Part of a small language model's weights: 6 heads of 32.
Each number is 200 + 40 x the weight over its row's rms, rounded and kept within 0 to 999. Layers, rows and columns count from 0. The size before them is the row's rms in percent of the matrix's.

# layer 9 MLP down (transposed), 768x192, rms 0.492, rows 255-291, columns 96-191
097,212,259,172,254,218,190,198,272,149,240,161,192,210,153,184,128,101,206,199,166,228,232,213,236,244,228,188,187,264,134,190,328,193,221,192,195,161,116,180,158,213,182,175,205,110,200,119,201,251,168,247,239,194,272,206,240,200,167,139,111,140,207,281,210,209,212,212,194,221,256,189,196,254,196,210,267,212,187,230,206,218,222,258,197,164,169,123,194,224,216,244,200,245,188,213,161
097,212,132,186,302,235,228,152,209,200,172,199,205,225,178,331,212,233,179,237,202,185,239,213,189,212,218,239,157,227,198,137,275,185,218,289,217,234,226,226,217,243,198,181,149,259,218,175,205,211,253,216,170,219,183,126,169,263,168,200,167,138,199,163,196,201,159,139,165,166,228,175,137,186,273,181,196,113,167,257,215,263,196,148,194,155,196,155,176,225,185,227,173,131,149,155,246
099,196,208,196,202,232,294,156,248,231,275,195,210,155,239,179,199,183,176,131,201,194,283,248,199,145,158,202,190,291,268,293,125,178,193,248,152,210,141,214,219,218,209,192,200,177,188,132,194,278,237,169,273,208,244,214,231,228,160,216,156,205,222,251,248,142,247,219,225,169,266,217,149,204,185,205,260,239,213,149,203,177,170,157,189,153,242,161,194,202,221,240,206,141,242,214,171
101,184,247,146,154,186,254,294,183,172,186,153,110,227,218,226,221,262,224,253,235,151,175,254,206,212,243,173,179,226,249,221,221,227,203,228,167,205,185,219,168,237,231,180,238,233,193,203,190,209,171,236,233,261,235,223,151,177,220,239,221,251,226,153,179,228,188,196,201,205,221,192,230,208,239,172,158,187,223,178,262,157,241,176,340,152,202,237,190,197,166,133,133,192,183,175,227
102,208,227,158,182,169,152,191,183,122,204,290,176,270,226,229,226,216,229,226,208,163,199,181,203,223,147,254,201,226,282,224,177,201,175,237,203,223,264,187,232,213,175,262,177,216,199,191,160,115,191,206,164,202,187,182,263,253,233,168,220,182,153,192,150,172,235,198,234,173,172,179,157,236,193,271,192,159,216,147,267,182,222,186,161,250,276,234,135,163,190,193,269,203,230,197,183
104,226,255,166,263,241,178,113,231,166,158,149,209,242,184,200,159,184,196,89,203,231,197,179,109,285,182,148,191,212,148,240,231,222,162,256,130,111,229,198,160,261,265,244,219,172,207,164,182,191,171,239,145,160,263,151,171,194,161,241,193,175,219,189,207,239,179,251,151,177,276,242,130,145,208,205,150,129,235,216,175,217,216,223,184,216,202,179,181,159,216,186,228,226,214,191,156
102,196,215,186,169,194,194,176,246,194,227,190,212,206,268,200,205,200,135,232,190,238,185,281,185,108,167,215,189,178,199,139,220,174,164,172,137,181,169,193,198,228,218,203,115,224,202,109,191,190,319,153,265,183,172,191,198,252,180,226,219,250,234,236,195,160,223,183,202,204,213,203,193,218,243,211,218,224,205,230,334,260,186,208,157,244,183,178,236,178,172,183,174,230,246,166,236
104,181,194,274,188,174,202,151,205,271,206,209,219,164,182,226,178,217,215,204,261,207,139,227,221,202,171,208,184,179,141,198,204,189,178,173,181,152,233,163,217,210,109,218,125,133,171,273,176,200,203,235,176,214,119,205,237,198,191,199,262,301,175,234,189,211,192,182,295,191,235,187,184,189,235,211,193,179,162,189,146,223,185,215,143,165,177,196,220,228,236,220,172,245,201,216,190
108,228,223,230,270,243,226,224,314,156,197,231,227,222,228,157,238,229,180,200,285,193,237,116,179,200,182,252,203,218,177,250,216,153,226,145,193,189,198,272,218,289,225,232,176,184,164,264,163,113,216,195,193,151,176,244,125,220,128,173,224,245,256,188,172,232,157,190,241,177,126,147,150,221,143,140,223,172,232,213,197,242,229,164,204,158,210,193,258,139,236,182,215,155,209,195,171
102,174,137,175,191,184,256,208,209,280,202,220,191,173,250,202,157,181,200,222,171,219,269,175,218,211,117,205,227,156,190,219,253,167,263,116,229,163,221,175,258,193,174,255,220,232,127,252,258,224,242,255,135,263,181,239,269,223,161,123,220,169,118,196,194,200,229,157,142,291,202,280,205,163,217,245,188,178,251,182,203,223,174,208,250,222,230,222,302,189,199,287,182,221,213,236,186
104,214,216,143,101,175,211,172,174,218,250,214,165,220,205,137,260,188,190,141,60,249,236,186,210,205,141,165,167,179,115,213,196,210,138,202,192,185,242,154,182,182,63,200,223,179,148,244,181,228,104,177,262,164,189,160,219,222,201,230,213,185,214,207,200,158,250,214,182,173,207,109,161,130,179,204,156,216,165,235,293,95,127,218,202,164,244,222,147,172,239,250,194,230,252,232,199
094,194,190,161,211,183,197,199,205,194,225,227,232,204,257,142,164,192,262,291,170,239,225,160,151,208,208,205,199,298,259,140,216,301,191,185,202,240,171,216,228,139,129,149,198,155,203,173,244,200,202,207,216,276,200,183,216,166,254,162,154,177,249,167,247,157,228,161,178,169,248,197,191,203,133,176,155,232,173,271,188,231,184,194,222,138,205,164,137,200,144,198,218,135,206,240,163
102,256,180,232,176,226,208,168,169,175,219,255,191,269,267,248,138,183,204,160,159,191,181,186,269,178,223,208,205,109,272,221,200,107,190,284,201,139,191,200,124,216,140,179,215,231,167,129,203,157,254,107,225,279,215,195,245,241,236,174,251,179,182,201,251,246,263,174,170,206,248,163,188,250,197,223,183,184,214,217,241,171,239,232,264,173,266,208,202,138,217,194,199,102,198,225,202
099,155,171,228,160,141,175,85,135,205,231,166,208,174,197,174,271,237,218,166,161,169,238,184,174,213,206,192,225,283,295,206,182,177,227,199,181,158,154,214,170,167,155,232,228,209,225,222,226,205,130,214,160,206,172,212,228,117,176,217,160,117,194,173,182,219,193,183,198,194,178,193,285,245,154,215,229,141,154,148,233,262,154,179,245,183,220,149,225,260,257,168,255,306,256,174,271
102,197,146,193,265,233,173,228,174,119,179,156,221,223,199,265,231,178,198,224,216,173,216,193,197,255,189,183,150,153,238,280,210,212,165,249,264,206,133,204,203,195,276,248,211,202,147,138,235,160,99,212,200,138,198,126,219,311,234,248,216,243,187,175,208,158,158,158,161,226,240,276,118,131,147,236,162,177,200,170,237,179,185,145,125,243,159,163,121,199,231,187,215,192,209,160,171
099,297,173,176,110,238,176,173,179,221,220,142,148,216,203,196,161,248,179,197,239,234,233,194,196,219,243,156,131,190,159,191,134,157,220,116,246,129,226,142,109,212,248,215,211,162,151,187,189,175,254,191,188,193,179,288,196,244,148,182,196,205,149,176,182,199,146,118,139,140,189,196,116,201,139,200,229,201,206,218,253,275,216,159,159,260,192,238,141,200,199,171,141,206,164,162,161
089,243,201,169,197,118,186,201,207,193,182,213,233,214,199,216,255,225,199,185,72,191,223,219,213,213,248,185,146,227,206,249,147,181,144,205,191,214,191,180,201,229,111,140,177,225,189,289,143,208,223,180,220,223,221,208,189,214,206,220,238,176,234,228,237,153,257,219,148,257,95,163,238,207,281,217,163,125,145,168,257,177,177,265,192,230,161,312,203,179,161,257,214,199,118,234,157
090,219,191,260,257,98,205,180,203,201,223,167,234,154,147,217,187,188,196,217,193,262,212,234,190,237,209,108,229,183,187,140,197,233,171,164,214,206,243,169,283,241,205,204,200,176,175,177,214,182,282,128,132,168,174,199,193,244,258,225,209,226,157,209,193,233,157,169,202,231,168,100,124,220,204,213,262,195,189,178,145,143,194,167,214,162,208,214,205,185,243,206,196,188,152,206,164
094,179,256,223,207,152,170,162,205,249,214,213,178,252,181,148,190,214,282,170,224,256,188,180,199,231,197,197,141,240,227,213,188,267,143,201,211,202,176,227,205,186,187,293,171,195,225,281,215,192,279,171,211,170,185,191,223,257,222,267,279,184,258,120,200,288,196,250,218,134,231,144,158,196,221,209,163,168,253,211,204,166,176,245,107,226,203,159,169,237,184,307,142,175,229,181,184
111,181,209,208,186,241,205,247,200,214,253,172,176,233,201,115,268,253,147,174,207,170,188,184,155,122,162,231,229,176,274,230,258,261,130,253,190,176,177,233,208,118,147,139,267,229,189,215,262,226,221,235,208,265,114,206,246,191,115,227,294,235,212,219,211,199,241,129,213,120,265,173,258,153,250,256,178,219,164,175,174,185,176,198,224,164,236,260,257,189,197,220,233,241,214,224,217
108,170,224,166,222,213,192,212,254,199,254,200,188,193,251,139,128,251,190,207,161,136,243,209,144,169,202,160,169,210,204,161,214,271,202,126,179,175,244,221,234,166,212,245,103,208,130,259,189,170,196,243,173,150,236,230,198,149,234,193,186,205,207,119,89,311,125,315,232,183,219,214,198,201,175,313,240,156,153,238,280,232,140,167,165,166,232,225,183,210,203,163,174,147,200,228,175
095,191,183,209,164,191,232,206,251,164,209,179,155,245,172,247,213,193,156,154,254,217,132,200,194,238,223,246,129,195,228,190,273,177,148,158,219,178,235,224,144,189,226,196,239,207,234,205,164,245,197,221,180,218,167,316,194,190,175,205,198,144,186,186,159,171,180,175,175,100,233,259,54,218,224,262,196,221,183,209,111,265,218,257,215,260,130,173,186,202,171,222,213,182,218,206,147
101,151,192,183,206,243,258,327,180,164,183,226,222,207,231,215,254,218,132,194,233,208,135,198,235,174,219,190,211,207,199,145,290,178,185,155,200,208,250,117,197,91,166,226,183,225,248,183,268,215,165,223,205,211,210,180,160,146,196,237,190,162,235,247,208,187,166,226,174,149,171,228,159,203,158,160,206,173,269,176,206,229,265,134,253,184,247,174,229,183,147,151,212,231,163,300,134
094,174,146,195,226,172,138,209,252,162,213,142,177,211,198,186,174,179,195,157,125,220,200,237,158,172,159,177,281,229,201,221,175,229,173,248,168,190,186,223,256,167,181,145,213,229,192,245,155,222,123,190,85,233,125,198,162,195,141,236,180,140,157,165,262,153,167,193,262,133,244,216,210,260,191,226,202,174,201,185,233,177,224,188,163,201,244,236,160,145,182,143,257,207,206,250,231
093,191,178,155,189,209,226,154,222,236,195,268,209,231,264,266,118,183,178,179,221,201,304,92,200,243,223,211,199,177,193,231,174,224,172,143,181,135,133,196,234,194,186,209,189,187,232,179,274,135,151,208,165,160,186,208,200,179,179,216,190,153,146,160,226,222,183,174,172,223,186,181,155,275,239,198,222,194,222,189,180,178,176,169,207,254,151,186,191,228,181,272,264,197,189,220,225
092,130,221,177,294,160,220,139,204,208,217,235,254,163,174,246,198,214,171,185,189,156,189,188,158,211,222,245,106,184,281,201,182,245,181,178,232,252,142,205,164,156,285,261,219,223,222,186,150,206,221,160,150,133,218,290,158,204,151,188,220,208,257,169,155,187,134,197,162,138,193,118,202,179,262,165,256,165,191,210,204,184,271,193,209,238,196,187,187,186,217,211,131,212,188,269,182
085,176,193,212,202,206,190,158,89,255,199,202,233,154,193,213,251,267,96,238,257,272,215,164,207,191,252,216,182,186,163,184,176,144,107,226,228,196,220,190,190,204,210,204,184,282,138,223,156,203,163,266,193,215,130,223,151,164,255,183,237,163,176,191,184,220,245,131,112,237,235,138,241,156,214,206,148,201,224,149,120,272,179,157,201,203,294,140,225,196,145,191,208,179,201,200,182
108,286,204,217,242,223,201,236,214,253,141,163,205,230,238,171,275,184,150,223,246,180,178,195,238,194,154,143,169,174,204,191,140,219,194,189,198,229,225,209,174,184,207,230,186,258,182,251,217,173,201,117,164,182,232,186,206,289,209,245,106,227,98,217,128,199,223,169,256,197,209,237,222,261,129,180,144,144,152,218,113,208,169,193,272,189,186,227,209,208,192,170,247,133,203,191,169
099,190,126,217,218,210,171,271,256,197,231,215,228,208,205,136,143,287,161,179,149,199,213,186,124,294,197,108,143,218,244,188,136,241,206,140,93,180,219,157,189,210,212,240,204,188,238,236,207,191,188,166,251,197,264,168,249,175,214,229,190,209,219,206,171,233,208,189,198,181,164,142,178,188,182,160,212,211,226,190,192,105,217,183,168,179,145,203,191,189,202,243,185,143,225,202,216
098,217,200,164,205,271,216,107,193,157,229,251,210,119,148,200,182,196,221,168,200,206,194,304,191,240,174,141,171,202,237,188,153,202,207,188,238,213,238,189,182,256,203,224,164,158,167,182,201,169,255,242,186,215,231,208,172,128,238,228,194,210,180,168,252,158,238,198,227,169,212,184,51,179,216,178,248,223,307,222,203,269,160,153,218,170,137,230,168,158,150,191,231,165,239,278,173
103,150,183,226,245,165,171,204,226,242,195,269,248,201,104,224,271,251,226,206,206,175,161,162,200,258,195,255,140,204,230,276,185,192,188,145,200,156,206,173,153,216,172,212,221,145,199,132,148,200,179,128,168,213,246,204,167,249,198,284,162,238,227,189,209,207,196,243,194,150,212,228,218,213,172,237,199,237,182,196,158,229,133,200,273,205,129,165,210,195,197,197,223,207,186,205,151
094,279,133,172,259,217,228,187,197,229,252,206,209,256,183,242,194,238,163,156,204,109,180,223,216,180,244,130,241,190,188,154,214,174,182,185,230,211,136,247,186,195,184,142,138,145,131,225,216,185,153,197,147,121,113,290,173,246,199,231,137,238,144,131,267,178,255,206,182,222,204,195,152,185,192,182,187,179,142,165,213,206,202,187,260,262,165,181,188,182,137,240,158,171,189,221,196
098,177,188,203,167,140,202,225,144,269,145,190,178,207,241,219,229,166,185,265,204,208,196,143,248,267,206,173,179,219,236,152,180,195,157,255,207,167,163,184,245,200,223,245,86,252,150,253,239,233,223,254,251,256,222,214,201,172,195,186,164,186,197,204,181,176,208,253,219,199,199,155,78,210,225,121,293,120,242,177,237,266,199,260,184,193,145,223,201,252,213,214,152,246,250,286,187
097,268,151,148,166,164,221,202,232,220,129,199,255,171,224,194,179,217,187,162,230,175,187,191,236,205,274,157,251,265,214,195,185,219,167,224,256,223,198,187,139,135,247,188,202,240,219,221,206,198,128,244,203,195,133,187,192,235,243,180,259,170,124,170,128,178,213,227,219,241,208,181,180,153,227,117,265,237,156,185,275,197,123,276,165,173,190,188,180,192,258,283,171,169,209,244,162
100,203,244,222,229,223,180,131,215,264,187,242,299,169,198,145,177,204,218,219,173,124,204,179,132,175,169,176,265,207,230,172,178,221,184,9,254,137,212,134,214,272,245,228,265,291,265,199,266,177,274,201,204,179,161,165,213,231,253,219,144,227,229,176,259,155,181,133,194,180,205,206,106,190,159,218,220,218,160,220,198,206,228,143,204,160,183,172,198,256,237,190,190,223,175,186,231
092,183,241,130,173,159,231,192,146,160,258,221,283,194,189,218,143,181,119,219,227,197,227,179,214,254,242,186,217,240,215,152,223,203,211,169,271,194,209,210,182,209,208,250,182,143,138,153,240,245,219,283,160,191,233,235,210,299,188,182,115,249,242,141,195,195,133,238,214,254,257,137,166,192,148,151,190,195,192,231,252,205,140,195,213,183,217,148,197,201,164,133,222,179,164,145,181
097,147,198,115,174,165,226,195,164,248,143,228,259,168,160,140,153,204,268,254,166,211,275,228,200,196,98,249,260,235,196,199,248,298,212,205,193,198,151,179,170,196,180,209,194,194,206,210,233,217,211,212,152,292,220,164,228,167,166,189,217,165,180,181,233,224,76,202,118,216,173,204,224,166,212,226,172,218,227,174,213,198,232,214,223,185,158,213,231,225,153,248,213,237,204,141,173
# layer 9 MLP up, 768x192, rms 0.31, rows 256-291, columns 96-191
096,235,213,254,162,226,208,129,175,161,221,91,151,154,206,283,184,238,144,140,195,206,198,168,182,173,180,211,267,157,205,152,211,212,246,148,188,276,236,236,170,244,197,127,221,222,166,204,174,206,244,172,199,180,201,241,235,235,203,229,207,115,211,223,182,223,247,200,166,251,192,200,147,250,185,278,174,190,141,203,139,135,174,178,235,183,172,225,268,161,238,225,198,147,274,211,254
095,217,215,212,96,178,197,249,232,147,199,193,222,250,221,202,256,172,262,153,160,274,192,143,231,193,205,229,193,235,155,174,193,161,278,226,253,296,104,227,230,140,236,212,230,210,186,194,201,201,267,190,248,217,229,206,172,243,106,147,182,213,263,212,162,156,136,175,195,186,245,175,158,234,215,193,213,247,266,169,216,208,259,219,184,228,211,214,173,219,206,227,225,251,169,183,174
099,202,244,196,225,196,138,175,193,203,124,178,225,127,194,201,237,151,197,218,166,239,173,178,234,104,164,188,219,125,266,166,164,187,197,244,208,158,263,136,243,170,237,207,258,160,189,163,196,216,235,187,206,210,204,250,148,223,179,197,195,241,161,204,203,223,187,151,247,174,289,159,204,173,243,213,195,262,230,182,201,153,233,210,147,259,217,141,221,213,152,246,119,166,248,279,222
106,142,197,157,166,166,183,178,253,310,234,176,263,187,242,169,193,159,168,193,167,209,176,192,163,258,259,295,160,142,245,215,182,202,220,168,249,223,278,139,158,216,250,208,239,189,163,226,188,179,221,180,236,240,181,177,170,198,176,136,197,173,190,141,228,166,213,236,184,191,192,198,197,216,147,208,181,200,212,199,174,149,189,223,218,202,190,152,160,202,209,134,260,165,151,276,133
096,232,217,258,159,196,200,180,159,170,169,137,194,207,192,179,198,205,208,115,216,159,190,171,178,153,155,188,195,196,208,183,161,216,264,198,188,173,173,220,182,248,266,222,183,276,266,230,204,170,93,208,165,127,201,65,218,161,239,260,245,112,221,166,242,180,185,285,198,192,240,269,214,166,221,206,187,300,161,304,171,198,198,143,230,212,153,208,180,173,169,156,154,194,139,168,121
099,224,229,220,207,162,209,179,172,226,210,133,245,204,144,211,245,218,191,228,162,179,105,155,196,140,208,202,188,187,112,248,154,187,207,181,279,128,189,190,127,292,223,215,224,172,154,262,177,192,237,159,143,228,203,144,164,247,279,203,163,135,204,205,206,151,128,242,284,206,232,207,183,228,171,194,186,203,148,119,200,213,222,236,139,268,176,234,245,274,230,184,187,185,198,221,212
106,276,201,228,127,231,212,234,264,192,174,192,169,240,180,216,313,159,168,179,253,244,262,191,273,223,129,197,246,223,216,186,273,179,181,198,182,182,268,171,197,229,277,230,209,214,175,169,180,240,255,152,200,258,237,238,137,209,142,239,218,275,229,156,178,162,154,168,186,171,260,232,237,140,245,225,179,222,229,225,214,184,213,165,60,170,230,199,191,185,160,207,201,142,197,159,230
109,188,255,220,120,166,144,200,197,192,187,119,149,190,204,213,124,167,225,243,163,247,186,200,139,244,183,170,208,178,254,168,160,142,122,247,261,205,198,239,208,203,151,158,166,177,195,277,226,243,264,121,259,187,217,286,186,128,210,153,223,162,152,179,179,165,220,264,224,209,204,255,194,265,160,258,181,150,162,174,145,205,115,265,162,186,194,248,246,206,222,275,203,163,210,177,230
105,171,197,202,276,177,221,225,250,147,238,236,173,166,261,240,217,199,169,229,210,165,195,210,268,127,154,202,180,178,244,233,137,261,201,183,249,210,243,139,218,230,184,292,212,175,227,209,121,214,229,178,140,236,145,173,196,274,184,168,266,298,227,195,188,143,157,267,259,170,213,268,190,221,171,200,151,141,138,127,217,204,196,199,224,235,176,189,163,185,222,166,197,233,189,208,260
102,186,153,238,164,263,254,219,213,236,223,219,198,218,164,155,231,243,155,252,245,242,210,189,208,175,255,177,238,200,228,266,181,242,201,129,184,140,303,263,210,179,210,258,93,201,187,235,171,150,231,266,177,262,199,164,187,163,198,236,202,269,215,187,203,168,210,202,238,164,213,176,228,218,214,185,148,241,157,203,195,237,201,178,290,248,170,195,261,221,157,163,201,225,204,228,204
095,207,167,207,192,242,209,156,150,238,202,229,256,190,174,219,165,146,197,216,251,152,197,169,153,273,157,214,229,172,229,201,149,230,289,211,151,252,216,241,188,243,149,202,244,232,232,286,213,205,137,190,264,239,170,233,229,185,244,213,197,167,182,174,162,178,267,139,124,192,210,153,181,217,151,124,198,248,179,141,273,212,267,205,186,193,141,226,221,210,263,286,199,134,245,208,205
095,207,227,229,247,187,243,234,170,149,139,195,197,173,175,177,189,187,180,186,174,145,199,178,195,175,148,248,118,248,191,202,251,140,251,136,200,178,210,180,192,210,264,227,244,252,258,229,193,140,146,146,250,265,166,176,154,203,165,223,236,169,155,188,204,189,196,124,208,253,188,214,210,232,234,277,183,251,226,196,178,158,162,176,240,140,238,131,183,246,229,76,166,222,164,234,196
099,194,139,158,157,296,289,276,215,157,152,228,218,193,191,179,170,216,251,209,192,182,214,206,179,266,134,154,185,146,186,181,136,251,203,202,161,212,202,134,156,243,143,192,192,243,174,313,243,241,202,157,166,175,153,206,232,239,219,179,160,147,184,212,286,266,243,227,178,231,185,143,242,210,206,163,229,182,252,248,136,212,270,187,199,197,212,239,186,177,235,187,189,219,210,212,207
095,209,216,166,232,214,171,174,224,213,255,124,162,271,244,198,211,195,180,188,171,336,202,194,186,172,160,184,235,143,129,219,149,191,184,225,203,199,257,209,152,135,263,206,164,211,234,204,244,212,193,205,156,157,164,207,231,182,143,144,194,240,185,217,143,233,233,225,164,201,126,167,146,201,189,188,152,207,243,161,223,219,229,223,113,240,171,191,236,260,181,165,143,259,164,212,116
097,144,221,180,147,117,197,278,172,82,190,131,251,166,161,173,247,249,250,261,255,194,233,276,211,188,128,220,205,234,293,188,178,149,224,284,118,186,204,230,206,195,196,204,278,165,185,205,177,157,133,204,255,217,162,174,254,208,192,221,214,207,191,229,188,224,161,235,250,227,216,190,189,174,207,222,132,163,171,191,172,183,205,235,272,237,155,215,194,146,168,253,234,115,288,227,155
088,229,224,194,218,248,220,155,201,264,195,231,126,201,157,240,212,197,263,198,158,255,219,233,212,248,148,227,165,216,177,154,204,239,160,220,130,183,241,235,178,239,110,154,204,209,179,271,155,233,152,217,166,219,200,178,173,194,243,223,169,208,111,194,172,206,252,213,179,193,212,237,214,182,269,164,227,335,157,221,174,261,79,222,228,207,146,187,231,231,138,198,204,205,167,160,142
091,199,211,175,158,233,235,234,125,217,189,251,235,207,174,186,201,247,190,146,230,119,205,216,163,183,270,213,222,158,162,247,267,139,189,173,201,204,162,182,267,251,285,190,194,207,235,233,192,183,200,219,249,190,202,229,159,237,200,137,227,210,215,170,223,192,206,202,184,182,178,197,242,204,241,216,134,176,217,183,231,179,178,148,128,222,197,196,129,174,175,192,166,177,169,138,173
093,268,248,164,182,223,198,165,131,208,119,205,203,208,197,185,249,217,272,225,224,209,214,175,248,189,181,137,237,128,229,208,186,230,244,134,269,160,213,207,217,269,198,207,221,136,204,181,147,212,260,150,225,171,142,168,146,239,251,207,239,198,159,218,183,243,198,187,134,165,263,197,194,167,203,192,197,216,169,232,140,256,172,198,207,232,217,185,198,243,216,267,212,202,200,208,184
115,257,170,196,198,197,229,248,278,174,209,227,192,248,194,170,200,220,221,195,178,146,257,236,224,223,213,190,183,196,216,160,209,147,115,241,249,223,207,174,199,180,233,238,268,139,196,176,167,189,186,180,212,225,163,254,260,150,251,124,261,208,203,258,197,180,229,225,200,181,186,179,278,144,158,215,169,211,170,220,236,227,207,201,220,233,219,258,234,198,178,179,143,197,139,220,248
114,172,211,244,173,207,236,231,179,203,163,126,210,178,217,187,254,137,177,165,224,215,213,122,154,152,256,139,252,191,306,214,143,103,200,239,180,186,273,142,182,220,183,147,243,189,221,250,199,118,155,159,165,227,168,218,261,202,220,195,206,248,220,300,165,209,248,183,172,152,192,173,240,227,217,254,226,197,231,163,204,245,102,163,204,193,161,251,212,232,205,195,203,165,185,226,149
100,225,236,251,237,238,214,279,282,147,166,215,232,171,186,189,163,222,246,166,237,156,250,190,132,209,189,184,190,238,150,211,197,231,221,188,187,199,208,180,217,172,213,246,127,268,182,165,279,198,181,199,183,218,196,157,196,205,132,213,283,197,232,210,174,197,207,250,276,193,210,237,140,146,289,166,179,193,262,146,203,173,185,215,209,197,207,171,172,197,231,147,210,144,217,181,172
107,241,207,262,228,228,190,213,193,187,182,196,234,128,251,177,162,188,191,185,232,134,162,201,276,202,125,241,175,221,215,210,246,175,186,173,272,242,220,236,182,247,240,167,155,148,270,147,209,240,201,219,217,209,217,169,183,179,211,221,204,208,198,197,224,162,205,207,218,141,139,231,244,211,223,211,150,285,133,211,191,233,236,150,241,234,172,154,131,277,213,160,82,188,223,175,204
085,189,223,181,214,233,191,231,200,183,252,103,218,266,212,192,213,200,195,238,141,211,207,187,147,174,238,209,273,285,259,284,223,220,250,157,187,173,183,249,175,236,182,194,212,169,183,268,88,219,181,164,135,181,196,117,192,235,227,206,175,194,220,194,210,157,171,182,244,168,220,303,251,207,261,256,242,142,227,171,164,206,182,108,178,189,176,126,167,190,176,197,183,244,195,198,188
085,263,191,219,239,224,256,180,167,279,211,251,303,191,231,181,227,203,172,164,215,219,187,196,177,165,183,181,107,223,233,218,133,196,229,178,233,224,180,201,145,206,160,164,154,182,233,183,160,200,162,235,200,149,196,179,196,270,204,248,142,214,143,181,206,168,184,181,198,232,222,173,202,181,212,206,162,204,200,161,242,197,198,165,178,226,125,249,212,200,207,228,199,213,182,244,249
094,184,231,209,143,269,193,154,268,264,194,143,262,208,191,191,152,162,237,132,182,218,160,243,204,147,219,217,210,150,181,263,110,167,248,122,208,164,151,204,167,156,160,185,224,177,167,184,185,226,201,165,197,216,261,198,155,203,225,226,233,161,214,121,228,142,167,188,247,173,234,192,210,122,248,156,252,150,243,237,180,241,281,153,269,195,168,209,170,283,251,241,175,232,153,201,157
086,188,184,228,209,196,158,174,282,274,222,260,263,216,218,274,213,162,213,220,219,203,239,170,153,170,205,227,333,128,210,273,195,187,198,168,251,197,153,222,219,189,123,227,201,262,247,229,243,219,256,150,173,226,187,224,222,204,145,220,226,149,249,267,169,128,158,223,175,206,233,224,234,136,165,212,164,146,224,225,238,217,232,275,249,173,221,258,257,245,225,259,169,174,193,187,121
109,177,251,243,190,188,193,208,231,163,160,195,217,157,159,132,211,224,217,216,163,220,209,207,211,283,132,182,155,216,217,195,179,168,141,228,215,155,210,195,274,209,253,203,318,193,185,176,249,153,211,209,215,202,281,235,134,156,177,239,260,128,176,187,237,145,233,261,250,259,225,203,130,182,256,160,179,237,274,191,264,240,166,254,204,148,151,237,213,217,213,173,226,222,238,166,313
102,304,213,200,232,198,241,241,138,254,180,128,188,162,229,194,194,275,223,182,245,247,253,221,122,217,232,230,149,248,138,238,282,191,149,160,269,132,201,217,174,175,257,156,217,181,208,237,188,171,260,167,228,226,220,127,174,221,217,242,219,295,197,167,204,148,146,167,234,178,282,186,88,266,179,215,165,227,130,166,150,209,190,205,229,177,222,235,126,217,149,270,182,196,207,168,167
106,182,139,161,216,263,198,135,203,184,271,183,184,240,283,237,179,250,163,229,160,113,195,192,156,262,244,239,194,157,125,234,147,102,156,221,219,233,217,171,170,196,192,199,199,239,259,192,152,223,228,130,214,162,193,188,184,193,208,180,125,259,250,255,227,204,187,246,182,239,133,194,214,140,197,207,249,187,261,199,180,179,173,259,220,249,208,197,190,153,137,184,128,193,257,152,269
107,162,163,175,207,169,202,155,260,233,177,141,269,151,203,263,192,230,252,100,165,284,243,247,162,133,242,155,226,208,190,217,212,223,174,250,212,268,200,153,171,177,207,248,245,189,212,243,229,208,245,182,206,254,180,202,275,226,225,193,223,195,177,197,229,238,169,207,215,180,120,248,207,254,188,202,211,208,137,194,193,231,183,218,185,188,158,121,202,231,117,131,203,223,182,262,198
097,257,219,222,210,262,215,109,195,184,197,176,215,252,253,147,163,269,156,191,220,178,178,280,220,116,158,173,148,148,211,200,231,269,167,208,172,219,178,130,175,193,228,277,210,144,217,132,181,168,170,206,241,168,184,184,195,174,124,163,198,198,266,203,268,179,222,166,208,194,284,214,222,190,182,223,265,302,216,164,234,228,204,226,183,217,133,241,251,202,227,218,241,220,130,189,233
100,213,122,189,200,239,173,240,216,113,209,217,227,186,200,186,148,228,269,210,206,124,112,144,238,220,147,221,233,153,194,156,178,143,255,225,192,222,214,250,171,169,130,220,195,227,272,190,215,178,125,162,175,217,207,168,197,121,153,235,182,265,187,190,191,149,255,181,137,256,154,237,217,196,165,215,156,99,265,253,219,154,219,174,222,183,196,196,220,219,209,193,219,297,178,235,186
094,207,155,157,264,152,166,185,263,135,215,258,205,196,233,112,189,216,265,260,155,168,157,178,176,127,203,186,181,200,200,173,147,204,214,308,200,203,193,192,234,266,196,250,214,143,86,223,230,159,205,160,192,238,115,195,153,180,194,257,218,213,214,199,131,197,166,244,148,244,216,156,228,180,212,173,254,210,166,197,226,183,235,204,136,262,182,222,149,262,188,239,208,153,224,220,224
097,191,208,114,252,179,206,246,197,191,218,192,151,217,260,255,158,285,206,231,240,177,158,229,163,148,231,261,136,182,146,156,200,63,97,221,132,186,209,279,150,255,166,136,227,141,87,246,145,194,223,262,242,221,160,252,238,213,236,139,214,231,200,222,245,154,196,263,224,153,201,201,200,180,200,213,158,200,221,191,190,190,175,226,132,250,217,198,172,227,223,217,196,191,227,116,124
095,227,221,267,186,201,217,173,275,265,230,212,218,197,187,192,238,232,201,224,214,191,238,206,162,157,243,180,195,180,219,155,155,191,204,223,153,188,135,172,164,234,152,153,158,188,196,195,241,148,219,160,197,222,186,107,117,179,227,150,191,193,234,201,204,164,190,259,187,188,245,234,183,187,158,206,201,206,182,182,142,252,203,200,227,246,230,241,257,217,226,266,219,167,242,191,151
102,192,165,266,147,212,224,211,165,172,209,277,182,161,190,153,217,146,213,131,198,225,204,205,167,154,251,240,209,147,278,197,148,285,214,163,183,252,270,236,193,322,194,165,241,197,208,149,181,167,166,187,170,149,174,147,250,315,242,144,199,154,181,163,131,202,124,185,311,176,285,244,186,147,205,153,209,219,206,204,126,266,243,208,266,225,244,207,204,277,228,164,188,212,211,194,229